From a checkpoint of a small transformer trained on Wikipedia.
Architecture: rotary positions, no biases in attention or MLP, untied embeddings, normalized queries and keys.
Training: a variant of Adam for these matrices, 293M tokens.
Each number is 500 + 50 x the weight over its row's rms, rounded and kept within 0 to 999. Layers, rows and columns count from 0. Numbers have three digits each. The size before them is the row's rms in percent of the matrix's.

# o: layer 5 attention output (transposed), 384x384, rms 0.0419, rows 102-127,229-255,357-382, columns 128-255
# v: layer 5 attention value, 128x384, rms 0.0365, rows 102-127, columns 128-255
o229 083:493527495512450499441564446511470490474485593489501511611501549515470586470501538605534438456417444447459465530473517499430560511480389460490387511529485498492504434492530556550533517514466493553495473433462445447467579497555477554438388542511522530493542518467533442424401400442525538359534459448541512498630476424431543493526495562532545495548428539557525467510471527537518459424471
o357 102:533500461445446449513523434458550509506468580500530448624574564440554596474518526499475409484457485479483532469490468497502523463401420454473547555524482496467564534498526507491473481440483498527419580456330496513492444585551539566460436479568479562529528469468499614485387534497477535614538455468518504501492449441474445569511464561477519510593512488518515423457524532561546574468536
v102 101:523515558460593512480490432469524421480548535463467410527525493444465523477500524540456552545433515511668513560491453478486565513558614490475489500523444411508518500495496503515551511411442547471543511513487440552538471447526545536439480553499518556491583507575511521545571392507541447504547427484614465448534525508486526507443545445508512522466449539528508474478504473565484525594480
o102 100:356524398527413471512417556516460440491640489555487483521509522497437510477558458459530547459548535417526458459536473455550502457497430454570484469490459503518487464471488508501461522518522583535525511521508417560484426479562495502495456635573622390513505422489484463511484562482470492523535501600462544575503509630541473432404505459562485433474414507460618466519466445488488541483473
o230 100:490528508490442519455498483502443564502474506501523530565579448476437619565511496446567530557556470477450496481428495484543454435454530472589409540457513561434564551547476476529422471569519466498500555421384507514503454501507428537458490534485588590566475468451480486587556499511511448392411477482451512506534559429512509398479491570539534506573422532624508478382506467429452623435556
o358 097:458436434444387469460548478559471507508417494461443504506592522432547388601505487530493457518566470447451522584442561524542551519477522495541434602469505594501613496541462535514430520484538498504479499473548477545558514503456434438496463529500534526463562446461492456524383433496463462567439466384471546505421577483500540560447565500514558414520497449471414564495501450496531525499483
v103 104:555538511563513438453538525524490486457507517502494483447477575501564478491509491492495438531633475578403511469579536526496462563451574499491508449456523471465498561533508603552449504551516580498507442565456598470527516538485502570468532502593478453464514464371538427482629453479529468437477516515562509574419525518545520559424509417608457525552586440447589515520535604454559510359458
o103 098:412505396416500558428456465500490550509473488556551496593494480473538474488557457563517426499471464413529534489560520468469534465446460540490440524508448634447568523470477547523439435481357456469404491461541528512565430518474488470533489565459503533488532571487527479450459549540534402571441578479633367418618567498552531435523519523424499512514467535439540553431439491586402490529499
o231 097:471583441443519543527496559454529470585437431572466448441533436482472477484528540536431481533481473507472396457495493514477480492483474521502471605506486524524531534591492488460496456596556500504484450489448456579461442473507634462467505517576528462499505462526542574500494490412565482359624455555494459464459551557545535455525548493523421459604543508518551562475572579552510432580509
o359 105:521618466538526501570496552462521506477520510567557492445502571565496542507475445482528483511518512438563499518513395506536491469558442498508472412602387467529591514482509442427447423520492444430495498660470553520505492481521518414411555506402453443458439481564433417479546481446577492484536509480506534410481536455549530452517417462454486472433528480482531523439462379490361454477497
v104 107:473547543502496489465500477391475446464439467467484560529494389568471530587574534522484384485545489445499444504531486460399446504505518563482575419470462442403494479518482461559458417550463461533563492499499585434409493474447354522482520501521430482467522560514437503483452433536474400493449429596464543488435491449467435500547522495465476525446456554517506538483464539467475450485424
o104 093:500455481369519525470549468511441521502466485465544524515576508394523546506541518552530505500428368529549480462472454400423497501471512463428407512517576484481528463473592492552513478482506477494555526454568464568513600542567598497549472508579580530548473507491538506424648474437492524450479534444532419531583631421429472538530523473563465591515526516426524536415501518506433611527515
o232 093:502438463464633563470559408496532457557479439436416459519494423443499452465470510524463504501474510486617522593528521417420504520486418485457547450456538471466462430528597524504513547456516476476474418493543461593481541509592517578553393469534521387532580560517623396486535513428528562575529520493487558515576542521517588494484499454476451511501482497550562481520522495537571481576498
o360 116:535483380492579562483542460463434508530457476492563432588440522453457574420568494438470497571505599510432548493597407486466494441466424422433558503463539550539490533387615448581481505465501461477459524478398519532529473488573475540523495504535542488524534451534554517498522585431522652602450493445484481583567489530507467542468499496465432518512472424509600480486590478590602586536533
v105 092:549560476586493397466504554520470595483476485579524460503535528490486468460470519511552517566519579615522534420531551441544373547495510524501414477486499449387478554585512537423393519502471530511394509481485588548536551423564522530476533530478444546439426479488502517504517412490469557561422516589407437514440585480552495580555481445363469450408608528487462498431461565510503477451507
o105 100:597520488566509492604460500597602493445569502476527604542543433526553538413469508539498493558549533451560546533436508547543436526439541508532496510489419588556577490531459525524423513504490540458544399513525631523551465484435496446540477593471477544511529598467530556524459517566532601524498439477450530528466390501494488534574539552497482545597510552510480473556539492555506561504450
o233 092:456502532472522622554437548538514501475585445531569454475430511558505512383536533495471567467526574455498527464521498469429474487427509387367442470478431498544481455466480509480518527469506553507531524446531577526505439457352557528477573530579552512479583436435422488401451530465553661604512451561584527522483522558610450571469519491508422447460539537405507620556422511477448485531408
o361 089:469522587499494554572408457558487518427552471568536504480387432570495582473416523511520581442511496397490413556542514554565445471562489517506459485480488493492467364507512557517543506523417544391476507457523555477513451498569577497535550525461448496438529530479441444499483517509575520386492488518460582509566458522531586450531467457535460508455437548565563470543560507525347483517459
v106 101:565540406550521500373476479550435513527522440483509425440423534543452604569482505519489451555427569635543508517511469407528511454570517457531478519557524486494457480440511430500488487488599401522500504483487488527478588421493475485498451578541511496536515483473520519534509491556459543499569427507504533498477479509454552461585506433509468460611502414430570535492489525439497437455505
o106 103:570472521496511511537452487441588419426502564549510573453436411555370449460507440542495519507426580480417434476544507489529501541549490556547434439543337543413547552567471502559525590523535496579509489533503490451464522595490454485467516505520586481439548514494494521514505558504564481403592463521443433506557480548509484492423555471425440555500491457591454479623500386510564529472405
o234 097:441492566492462518519554521430484461428468615553552536530516518501514462475600414481523527497454451553461530451498460659560460413525492528521451497501484446476518509533564487506528554494366546494583541490492497499463450519511516524536534547531541569502477500465459559530448521484487458510403414467496471535454596575443472607406507504465567468428459448478524572460495462522529562568509
o362 103:496540522527527506518523454472524547393521561489544551387505485468527431543529460557518461393402476448478379402469557474559536520421466496535464431560430439517549406644516553565516601467441465494529427512589551613423515515516430514502459490508524530454481529511548380503584500512474507291470422593504405465534492567512564587441480553463578406504476503558519546519471475491462545516509
v107 097:474497553486457382509497500477403426430504495552526424419532511580474553451480512520499513470468458351485385500531449507575428507479462474473503547600514517476617550517517521450483459480546481568502499458541544560524545481432454552497523489522440555466451527571586423451503540415493488498544555437424518494539495465565526455571517561536548428533545486536436451549521547463569495498481
o107 095:555483579547521530527455420559517549537499395478492516517498471484432491508554527511453542500548477614562475522523469522477536548441507589518416429527545500489433451483530487513489562462497554527521435499456492471418400492477565540486595426511511511478475510510499572434414572453529554470394494512575487466512480542506504486435491495500477515486497468538431414519483480596464447493448
o235 101:579512473538515430564514530448513463519418529408519519569423561492525522409488560531463396548532544552550487547416447561503498501424502550516563610534548444465514521454493533517552491473490517530528404631431469492458521485513431526475527428552532504504463511454542519495502493466442615539587431545441489511542474467556510561554490491519440544529504489460464411486537459560473479500452
o363 094:493507539543563508427485440520621599537499492479466537443439448421392542443420579526441443525457441483379604511572430473588517526543500546562458482533509483544438484373520540470512488520443448524496418440548466515452430523543495539566573502405450419477541487474497547509511496468480468457432506469406451548549453455562451461445531485560489497446395485492497460490459528533394458434462
v108 092:586617550534545551379454454510396551503500549518452416465535489493478454453455467560540511510528524501475525547554543455487610529639625516557541584425512591551477527475500477472444499487522512579585452439478384432525565535453491444470492502550449533496475546519445402456497526458597498405438530594491487490487514445589524522459449404397483486452524491445592481557482479548494528502533
o108 093:558449462526505542524485523456490523411542573460549573471418438508486479488541570434598522402541530479473485557496526398551450483532579550447504436482452478495498538517505538548539547411517544511458486400508501546471456517485432393527527513484566464476526479437497407442534538558393485517518453481527528499584455534550458465453443546488479531528538551626480418554376498431614534517484
o236 091:435543408550526559495530428500499522436482582499479536516536495432458560492498441474576487544531490536406520547484483523469433428520463520447553489516466524492617473457433576514493423602534477534508552455466418503505332511520530575530528530576559495420530415445413507447457472493417445561433480492554473588568541536516518470466594576487467459420426568507473515543507473443570494484546
o364 100:449405441541454465458497494407505588451526436452538505379530589496571508464454553434567512413503535561482491453381486556504566507423535426523508500505462549539550466481429543528510550567510415497534475463514530469552454575500496507555520522510441454446547563484503460422507458585460536448425471504519493502473543539472570555578456517550572538526552485593519526473426530538466462536535
v109 098:514451444529434507502499471454470474513494490491457410490492486500500487548453526612560568513590470411528416582567529477424448494529495596496475442492498470427478524499457563535487500409577520536442507502482490538491488460559530576502538552418484534525542542572423522492411472490456469491387523472622477480480464468588480461522509566511378519530426589569524524534542528466426531523440
o109 095:466540443480505513525506568410496410429499611501421487545628516518497530452528398486525457542502456459556470576487424481534517446526339418510445473464386555498592440647412431468556591537431505570535426548490516483498511508542586535508470539580484442461489528460549382531574494457574480512523484520460486491494513545490461465545542531526423434546456478412569556478482419444518443509502
o237 100:559492459581447546512533483435493455498440410507460464465551513389441394537517482540533552584525516549552489439559431415547538375563476455601460515486444504555510411460476620509492522419506565459516480477374534567500567470479528511509577488564503455500538496547557507576534566454543557519422445561478579512471483417524552483441486424526497508532528554497451589478532586576446422381474
o365 101:486438373454445578465476501515429529497491521605503437563603568539475550591516522553419504579558565493539572480562523523524444500495470389519518582571557538560502466493497435523445485483530493456473552479338581594507483479521506401437525535502534531462462501579493543518515500476447538524515462426537495538532454501520516490483456496512567431499504447509532479512553448574556536461439
v110 107:497477487493625559481412453561432423547502479525513536533502443529421538572439421542517485524519561520486458522582475568487531526434445473508536457496574671478459436526493521427446401470550460546475499424438491474521516526489462489543539575578584508541569534517517532459533516453519516482530483461537491553465480570555496441561478437396583515503433434454454537481455467519607501448491
o110 099:585447506462543490500496548472528448484552555499438512581516540506504411533555559485554553527518457477519482451492498450387516588519490637512468393557473472484508504467537496508494604541536458568501515541527540512506600578478464513527545528516502493466487550531520428512561507538444428506601489540502442402537545514508469506469485389510434523604470485556474415547522508390502537560389
o238 107:486449519536479462463451539386458484428588520548511459503454541524489466503619478521504484478440502476571515605498509474552518530536469435481495477481535426453444498504480470435532489469482549493489518495462539554539452462540525622516471482560485448592613394445512398540524468560470482430379484543531486512515594393399534614531416451508486505546530441496460483454454508476559575470524
o366 109:491472427403482499608482541466546612441459533456430518566519463589518517575580425547431500446412403448494447448547463463463543464435403495505601563514481572568504491606532478449509468500486468476513529422490550525561477603438436442512486510558505496483537534419515465512529540551527467559481487527619468504627523519489466582548424490541490478492575510453527491502497558488442560428549
v111 089:561391516473507492538500483508468528486541493476499497539366483564530369522482526488460507472481540541553455395536516522504499549516482459459462488555568422553563526419540523491514571516472471405544574498494579529578501527549542494479513416513475485544484491531518366461548512529560485553439489497525654419385542497523502557566484554505499532487487550506494542519502504390569523539511
o111 094:611541438475446425497515527370461463449469586421537469450567466537554465507484575562459439470471499437505456535517503446547451434482531501462614546477501508497496621563495552457519484542504508530440529657412506537457543403523514527496509446543447486525404541552488540487504398404450552452591383479535538560513484485432493431519464504430492482603526495579460448521620512538525424448491
o239 086:535492525485460512428549495575486511492526491498563603454580463463506554528500562531508528538495526503538420501521455496411488527540485528434463466520520457463519481466509483556460448495427503526476425443579517520496505516466437492496530478517466487317514557486525487470497577432477499517490493465491518492557474550539469545502492557421516532411544512456540423510569501502512469455461
o367 101:621467517512457515515540530455473538611528509476442490543519489486564514553605582570541416552528561538531536500400553504470494585511546482520499463460414499477531477546543498505505520575477534466446413348432550481538490497483417510512577448517591542537460548465490431470511552504512549463475460483523482496533516477458511536499433418463518450567498505530504557437413584481546514630494
v112 104:457454522507428472570514477576573460603489492463530480459486468515397489479506488539446520458434532543617556536478511483590488464575556461513500496422376562505537520578518574592479551446538464442549506437526530452474443521514464457493451446486579528494571557515454497478610465483502500477544495585447481508596505512548415538600473386532509451494449460518515503433513520576559543490611
o112 106:396514542587465570491522535502459585538485363524515483468415482484481451570500482457477500495611438472465407413473466503471528540545510582535401454531563436549459468441469545488508510544571489393486513425496428452426455526404467542451538540480469576502479451438438480484395508478438529490425503595493499542532562478511488561459548502496492534445546525495450526481477503473444512497528
o240 097:528506426590397482514514510556500518497541526512490509456581520508520578464466499565511397501535419450473420452489573485407566529466444583486429502563543470514440537451441598446582505510669487480548472510522436407485498500541456465395504506506444554556399601531443484486427424519492556463594491501504407519486485513543489521492580473483453508483409575554426467575517523469550540462534
o368 113:514549489563477490517462610465459479454501509520518558502500508502466633514382547487525490542598454432480539493555498479477502532385578507481528436544587435413473580344500496426491557461489500511529613532397470457550426510554519604497433502477408468527412476572548547466333509525449507540461568503484461523534472464479408484486469530525444571484425472469491461559539568516515527482480
v113 092:431527451534469468589488553542547532465489419554484547556555498478515599498479478520488497502505576603486578477530491551497511496512484489478513488472457499479543507541467504536570452511455466504454459519492511435462478476466456414519473485574466604618462449614462424491566455545475434569585499540511464522593393449504528441449538566505517506482500502504531384482512474555553513556480
o113 095:494544430616517531512475487552483589582523471502463489462444501526408510562502420477564495422523546507527489457441520603474492567434541412568552539546445526496537458395413507458399467506590469472525552416495498489519500546404468535501501532506569524440494439471537553501462557561449568486430499448477574490420499529510557513507489424464478504409501463490483548468476453493559428521455
o241 084:477498530538463526502473506390363622435517504579481430433489541596491558510506508478470432448533493433495543589514533520540526544517674472542482505478500526503541527450543454403501533403479448470527548497471624495506601528509521504463526519549410525595458442482479523512523460546509495447417500453574468469483542449543460503491512459508469487525472401511395478454431444516543561588538
o369 105:486608476428463513504539456507482507464378556534468532451500415481447487524407465505504533493399414404478499539499502531532467505635559603546503547517472486459470541592429555535489482356455476475544570506524541547529545581513485477498451607477400491517442515432438494545514490587569384484534482507511509524478451533529534546510547496458452460546541450554402413534519461464499529530510
v114 100:467490490555529460485507471476474481505462486390519501456563470482470461463461466554497503507490439470513498447428446545524458577523498450542488509468529519522527442480494432432490633413498478555458494523505396535495495475447503557375478500526536537388486457438508481536487515468521564487506524548518435403479432575510514486451444448483554531513447519558480526535483440437463555631551
o114 097:527476464479422530495432536562539440476566578486499565460483469525523589478452582458512535492587480496616567554534485427561549497506507580570556479504524448592548562558420574527547520414497588396487569601505470555515429525552453440503546490537470507464558458532523428520522454430467504458612580500505530649513484516517530535391561595515494354479450531531521470515527483467586590491439
o242 108:505461487566469494538389447513552422458535476498588506582406512483536497482523546408562507571558475561469616507502492511470419458517501520488508537501525524522538507480448558586505495542451559539459609475533529468561494452502468567485425502507480508466476548463478511529520561537420492472452492483554539531542503504481441465491509582477505476497521571489465544516398495559500518375423
o370 097:461421566536469530503562578571455525482532370555455418528493504474538418452529466476524493572473577521424441504536497503452478544468487490479404559466481419481448509446441510584483520475522531479444464472523483409435489561484442598567594446472536487480527453521502396499449517471512483519497461524503489590516553493529460508520560553568591514432456533540469494479414593512528567421564
v115 096:504551492450498490535445458537442482565410466476545523550474504559527512441435496534496508482596458523446500491441521446509494508580504483409495647566534580489565524457512569473380577592540512617440549492518449448488519494497491470526475511472536622565516496529461477494475543480483454401564612488477484480465513486494500449472498477488499492448485512489501562532535510446387612486489
o115 096:517547484500518446445483560441545443483455503454497458538549450528485497474508557419405460514534573554545507416435509604435441436433550504444579504576534420536429536486495426504484476461536486546524524562462485512503467504462430500510539470477537531446411558506453619482481444439504534551530485521462486572458405458480644621532377566518454498488478618463546570356475543521584437493572
o243 089:515542427559597486482540538500529480488500435508464428524541601476464495510529546513498544585517474514454506465495502460479462465509460475553581543439525525559405498545473498465587415627521550442537509563546494455509455454449492472466543543495365438446445477521524465407458528492525481538500459448542482540509494405597575511519479506501501528490489498547457511481400531513507547383510
o371 092:497510562562463472469515560526464422595495546521498465550541413512508510480532534476508510515489399540491479415549488487392599400506543518493395522495494417518416458528405477577501542632470465511529401562516438445482476513453579519490495383514521488518431472526582466444512560562462503432515477495567477486482541508453459498478436470460515493511501531536524528481439501573510512502612
v116 102:476479464481516489559496427583600497408480512509520600482460531461508442466507512457532417480397544563441467489501464484501608472485490476413396472409459513514490480577544472510520482426491556474405495497518439454568494485443550494478552420420515532468549487460538496536494453500550471443484505550445486543502519494469399437449470466413461466521468502516583355486460376536467476450499
o116 112:428416486634411563509541520498455558582511399584471407521479526554496527546530491453518537500650375550532464512504465518426516541581523518512479504578604448530464483453555550512462434506486500432574523393507476516436514507460532519488469543624488464499503420487522404469481541455409587544427607573486552518449536424452473523472535491548524499441539483400477550404459588408522493613527
o244 094:487512514528479487473483494585589440577537526514536429480509436501483519523524433562550523389554396454480421406495543464461536507522451438481469387523398529513413482578491541501457451555572485487529448490553482539523507492465521460482558496432477518452477495495479485429540518570516598513484543476518426509481426483510475470475569549514521421544502586485536546529501453418498467473411
o372 101:407432445517571553531493508479575508589518504487525490474547520577477507586566559521523454551541508518525460519395554506456540507459506464514486502586529575527599471472623440425438504505535479561430524554534509401591495474484554578438459462519466485481475520457502584472467477554432485549484584485566468482476486394526448531584569485512487532517524559443405534535480557481477421474462
v117 098:528449551542471569546456477489396472477524409534483529529434529530392547492489518514497498541493581517573553476536529439506578512487470493454457490533459436550539491477575457489564488515445471515475437466497588574451544466511546463502528486451500413549408486443582454483532501440520479425534439466486532510484478476407569443401494472444433561371472489500492526536506542466440519464516
o117 099:602447453504548534494539469427586546585571596520592466539487435464436420440558468511568555473471515564363421495466461550505444524599514430530483533546488495407452519535544495476449391524462427459491538451450435501539507506477551485440452505595487521440505462471477557442514533503508563617555521508527522497462568485439459419553423427474431555541446462428505537491477383521556516491427
o245 090:431395510482500553456468549521456596473452586599461498496539476489517514509567493505505517461557451596555538514471513440568508463525479461494540488451522508465469519542611492520593579446396398405473553366544469383522528501537521401423482474468490502589520533449536483508539489473558485495479536570513521511554484448451486454531395508538527511467386462497488466459493488458534493571500
o373 107:401520404410502450498512497537440539536450485421470550499528497539522493483537480538525460397514460528576429420432554464478547447398517525526505546529453486421575529680433526547470491414533512522458448415529463469495572524485531495514465531523522529526493535414512512537527550520541555659531494541552516497442523481383524521552480469444482488553550603481464467496579496468655572520554
v118 091:448547466523531469438562483445466549433504450547488485414517561530516520560498452481563515387467430565510534503475563546427426573451513545486390545540568476523495472494543388488526521534390482446538514435518472506528549458537502383482520620501516560507461559463500564472427584496496496480458495462417592452514535512472533550505501566473533464491479515464532571535494544473372462474501
o118 091:625535477500530534559474480546541493526419503466458491593504483415505509434527534409489455624487485462385587574547503547536443539472558531400560444489465484516500469456520443533485585449530457523544580538425529398456529531512451510587522471504471487493452474459412606555428477470530520480490511445470489439489530361441590498466488439520528566572473525547495472460525463531511583536542
o246 083:399528569485577474476507539565555455482496533506451519547492466565468456490512468520520455480468510557517464472491464506591454507427443479481483479434482475492376541553485504496593557427548506461467585538522554402533477519486563505549507495518482498551544521480558445485609516504440480524501517488488541528469473501429446494485435383539507566480596507511568569564409503589518392492424
o374 092:424441491591571472490522507459469549510579502481491456471492566508456451482412462505571480466505613500538471474444510493417522516611474522424540489413465493556475447447464563535448530464538512600591491548544498505464449522549523542517425418498652501542500569500544462546651488434418592404516472543478458455471458522471512522546471537484570533525589548470371465515504611482574491525504
v119 109:433444559541521499471432525519424486491537562400463425443497535506474482533500428417528446482570530469527528583412507381419626493488476486446449543548529572506447448504476483506533566594423427453490517571544395494483431612481506480414507430551529489518551462471435508431421517610545519460507537383515557554501523476526532450385487520521457486473438512457490518475449421478463459412520
o119 108:500631476478431530430536521407529519458431523588496533497487530542591528549465442531491467529427523493586502463472491545503499505477497404444500588470517489500464527438510575464573500486511472446463624432373583520536535424477473524448531453556473402505454442532553501465529542532469398509462615547524492461464420564516526597553483483446541519449554432569520520440404520446563344532514
o247 097:536551546501495476499551468472470565431484471575512463453497479456449522597550438500545530477459460540440519517433480538648506537599528460644516536454490562498553556504500491485551386507488499397529609525374601564533574501513583450496487498482385464530468463458450480507514454551514369413428531498411440493434543467496514501512504463494510485497574493523494558479507532516466506502583
o375 118:490522479514433424451525513474452417482422486536482433431588552512539401572501470537453433487464446525517512502439382518439536555541451538547592633416501514523610525545436514455485519538581517501567507522561506571480500509403535490480444487601494501550450478476502519509578473546529498428507497525575542415433438556483470596600422513431536470527579459501438559474467472412601419550516
v120 114:396495547470423591493508495466444449399464492384462531512517474487553534528547527560507448497555515493405488547549526507423537466476396525538537495480428446465484464438457475566534452517428527524539505514543368398458468616499461523508501506480445512518483533555473536444411504498507468479457569498586509459536500490472374509488508511495480518519488572521522502471560557477501462557449
o120 094:436543500502502539418529427449437544568392484524423424527513540397503600615535521422433489530447445490530494515538498456436534488557497380462520504436642502513395451490509520433498467533484498446508585461485460525480524504568532495514510468543475488581369484503514482517520430442491549583448476510557557501472539459483502562537481557521550500382602510447512501398504523469451458512594
o248 098:545471478546572482412500380489490485624483436462422454503450493392448539588426535471472486544473496520562432553568485453471552548571445429532551465493602557468463491494465503469476449492555520501459446504494418556454535574554528522525467452480483462518456543518621440543570424456461506555523516476466563483499529435463550491559568483468481567502617470517481473511545557576447468454510
o376 116:552466490547537503407521476478465457618437524514532405612476531468454568531491524449431457617550550533476546595600408509462512528561494437488561563459580550519441599400520477418474466513544550497486610527423444499497502511501513481407486439575450561520471464557574583467462500422457527620467529450553547559451493449453433547548548535506478541453560393439475492461486490544565500470482
v121 090:469454382533539547459514467469444456534454431576430558554430449563503481592448526477514561490483611512502557568468467525479557531500433522475547485543466538501448495509474508517554564525589489473471554511508547427567492493441480422486522569526482475442392555426574468440523453490572504494575538498527464519559573488555498477523558489569593458415485463455481480530569452503528551591526
o121 094:544514568453435470498463534527508531489443566534581537495567544560471523542476535508467499480573428504487498493509492484562455396473507531438587553458440432420405552473505463544557484503481609497453548561502524466483539399487501513515560430490410439603373519509409491575475455307520554518501434459467570520480480399481455497499460492471490452475471440445494454545448532458537452502555
o249 089:481535572517469487423536510496501483558425535458576440463504509569533535534493525573459440424447448457517461416520461490454526505479540573488425555474415496433502421546415483483505486543515437517624378510544379476530574511449457509436487590451499547500519523464422393508495563580522488517551556378565425447439508544393500571611509508552570535442593467465565447520499480449536462400509
o377 086:521448492484545563485457489500405554552531517345510456473487582473521546543416562495495439502508520515445489500455505511497501452410457510394506423478589483482490412488544567521503586463503468492505549478412520541523600497521550570506522449506499514507538538451489541563511422509440556457485543501433402510473493545400501509487596460485434533528479553497481529515395512610565474453583
v122 100:565475587550515528471473520499506451506415529607488554342575477473497458453573501514498521434563466525467499551476491515473523453447451524622468517395582411484560466539512560472520490494497430457497471438532518439503434537468463532467468507464481612432483501557474443411479519513513462449502494587399532502545385462511532438494517580478484471480451495586512480551494400516521477583498
o122 096:528480447473447437539514522524466594550476483480462499518484474414556586499437559447499476537540513495574500531598512484643501517538453537424443572485525469561516556520525492521494447380525613477526517522503437502418454420472594468532487493532530410458560422530510538428489551376539495530419500641460492463462531438575565526483451595498490472476557488474475493510479553468540459501502
o250 101:539597498403646423509552458556557492562482546447528496500477441468490513472481562543536510528562535545492478407520525523519450449473396470579539464485483499473543525402495522464497528504516508580536449535479433410447518431481353509562504434456534490393562461553510523438542506494470450459531523505474435428573445500512612494526525549504516495485503469478520492541483483511546415449434
o378 112:570482353556547477539501380465549542553463464480522528485485483509450513504517642510537497618562577509460468493540504542497510466539472414520466515487543525531497431362492529442513413448442527581417472553436456435425533508539551547460531461489576424489506479557483527476487479377479441534454543408457483459481435474522539456456555496559480583492470528472475472501561482561466407444445
v123 086:444490480600487519489421544501502443497471578439421510442498514598492513555535465552596504433499428558422506557431494626468457475512491549495434554501538431476551545500514418456526484453535512549512507497500497549472509439515533502527465553504532498457488506483418572575367474501459534451500472495534497559529488502483428493561528534439492486521400424515425468547501468568429496500458
o123 093:530604501385544450473556473543506458514512472435502588604488555432495503481555430523510469452421497500580443479574541545575499424477607458458496437553499461416405455448514499546482485403442486526423494546564517570535468498533502534520579491483552514428510484555401517488510546536586364606483507536580583512498465554539563494483466411528478420539475595520521475512451495505435484427543
o251 087:550577428534543533441448478433470519528467456480435488486594481550502534490494496515463420433560500504448425462473481532476477509405427443604507519424386474525449521533502444473543497595577502518485512588496484557503527449494491524595497506499601620517521502522487528528562496494506581363528449495466489525454471442521433472551408435534529568562432498505533561432489462575530448431521
o379 084:529570447592505480506572512415491522499531557498404562467515460567384477538486440455460490542492508530488529445402473483415491500581531622505430486446474485517385490419544435494472519505509495572566565495509511412561438521492517510499516484521450487631428451494474470494506512478528531459444537471382534509502480500505466439479509496532471525505576556495417473519501485427509553415524
v124 110:516485496424536546541545476534538475403535518554525426439480561390507506449387512341555498511450530442550563565508474475487521600544477480531436501404452581472462462489486498527443497488572457452489478458492503456450492384527485464490476471442538417535441490539489525437556557491496472501571537484482540522542475489493439477442496563571464491549533418513530470542540495492453394458520
o124 110:500406523523476581512459535428479465554539413560425396412427468567470508566517477474481481491615560535405437496460483492446530461626487527517506488519450497558511420411517536442505475531503499450500512433512452465466495482467476469522424530561432557550607475487513411398405564488519586461491461543477528525477497454441473539482540524499504512410537472532494541428492458530505493536486
o252 104:533541331553410529530525492461436579438531485535465554503572520500539537601517477579458446460449498464491452470429525550522535575629537547564405488528539536465424568441516484507509521492545513514528490516476444422499514539533559450430449522444416510542482441517506476459379403511537432440576523504431455476418484425500433538610554486497513518488496410487441466498514509455412502552576
o380 114:481544447515526490575534474438550522428463508476496542495554545518535474608610526505509394453489503454478467529441557428564553481495507521423543510562496566490504454428564520369547483534519563579484540506515404466400515514434599500448415508528441530527519494508548534480394448543463456499526491504512429440439469460596464569553526472517406512464566496451401425449526531516489554467537
v125 105:488500425561455508537516461538544531473473529558476465504560536507485479423523501478515525504437493418498456478484475430587565438482473555471539481478519441490499542485473500497503483531590533342523502525548521464498426484478428609457507492537493558557562485438519535516468590517454468542499459536397514418425473399538537504426508527472456470461460528492576498610397508525481508481559
o125 104:500458500577488519567490574471489521523459476493557499465494437577508365501446518501546444571558464509480448473470474479474483547498440521471421501513514455526519546486503489481591531452486590548535427522601502456447633490434493590469498417524522506534554504512503460485460545492479527464418514527537467468416498457463502529457539587457542574455491380475492619515466600472579370519401
o253 105:537488479515556507592595507562561467528476534470500513476547475488476406459508518501499506608516570476435477486513467519402494505497450609475523455519469446587523455450493560523485519496480504524553407543582504434525602481499369528506542482494508464374526537532530433391460575495569562630562503518469488535492398553595518504424570510475507441439446546473551499584549464390534431453447
o381 106:491432496514561594568635518475503516548593445459514497429486523502473406491517540472499474517509554557509553421370561525537493525408434425588500406501458485522519352427527537590504532533408471480434438489563545485479477480500473567566542451538518488498526569507450409464601478524473554457508469514539528451462465457558540487484512420510567540556351498553514604533508526464390383490480
v126 102:486467522483507583525465455521494423470527542624484452479581511458518536501466480520532493482479463469526526502530556459523483456482386517381510529438532515504562541510492443467463400458415507524515493523539474505492489500423440499508466437487519508601391501541554487516566535390548547471530587356569490490524581534495492478462442502468542447397470491526527604532463558474513496507546
o126 103:544515521521608451602565564514496434443530532493489601587511496480518483461581487423470528511438583585446408558485561536477471440438581473508561542474455497464376491464578504473514507519541459532474442506525425524593541539499461430386546449444517433535491518527559544571470455542479564531488492524455558443365408540491492485582410448443454477525549550515542466512529507409571495500505
o254 095:488468428494514478468466484566434550447567512487457423434539551441489508561600478415430509559627527609428443460428503474553523512488498436601522508457515517457443512459509534495447401540532430510531537496460482501490517549511438493422534395482497512557609429495534518490479480594510485541453621534503483493450412406457457475513473538480516550502412511408398494527614488441478469502502
o382 108:488388535507449502512468470496492417518404511426490503572473507490510465504532509415527480458501548563440486483430541586552542496545600456587512514435516583480518553525477590496490531628560519456570523444566461477568527529490469494438489577500480573523565477413491520491529493541529499539484596468485435543456468469466510541619543545481511555488592500523416474477460547515465513539537
v127 094:487481476516421489559465463491505562387410513453493498421366509433403487526548487470548515518440577442607442499468554481516543510420437556405436487568504542417523528461544482540550542459530480496610541546443507536566531422612379430513523553527543379415513506491474479506474577446476507509432518502460510422552532436507578497470441583379518479417474461589455568489556532531427567455498
o127 101:540466516580541418459543521477453437548499570504499461453474454517530421517381513497359532517483531635488474456465447416554456507505547463583554557554431397446487556500567426437527539552517524478578569504529465462476482474439485463538469523554376529537433444503456553530431517477508568455481420496438570527519467494403433582623482480510485583534479501606469439518476492486538550478475
o255 092:427491471521491550429457540527454543496521493528468456504559494494452550428500454468498457500372470517605509467495509506514495473536449459478500507452410492464530549509572527517524594491364462449517415505595467497554492526515497534537518528426585547555570475445471483432499525493520501518581463582531510563499430590531514431426657562515452456500490492487537430483512383424452487557442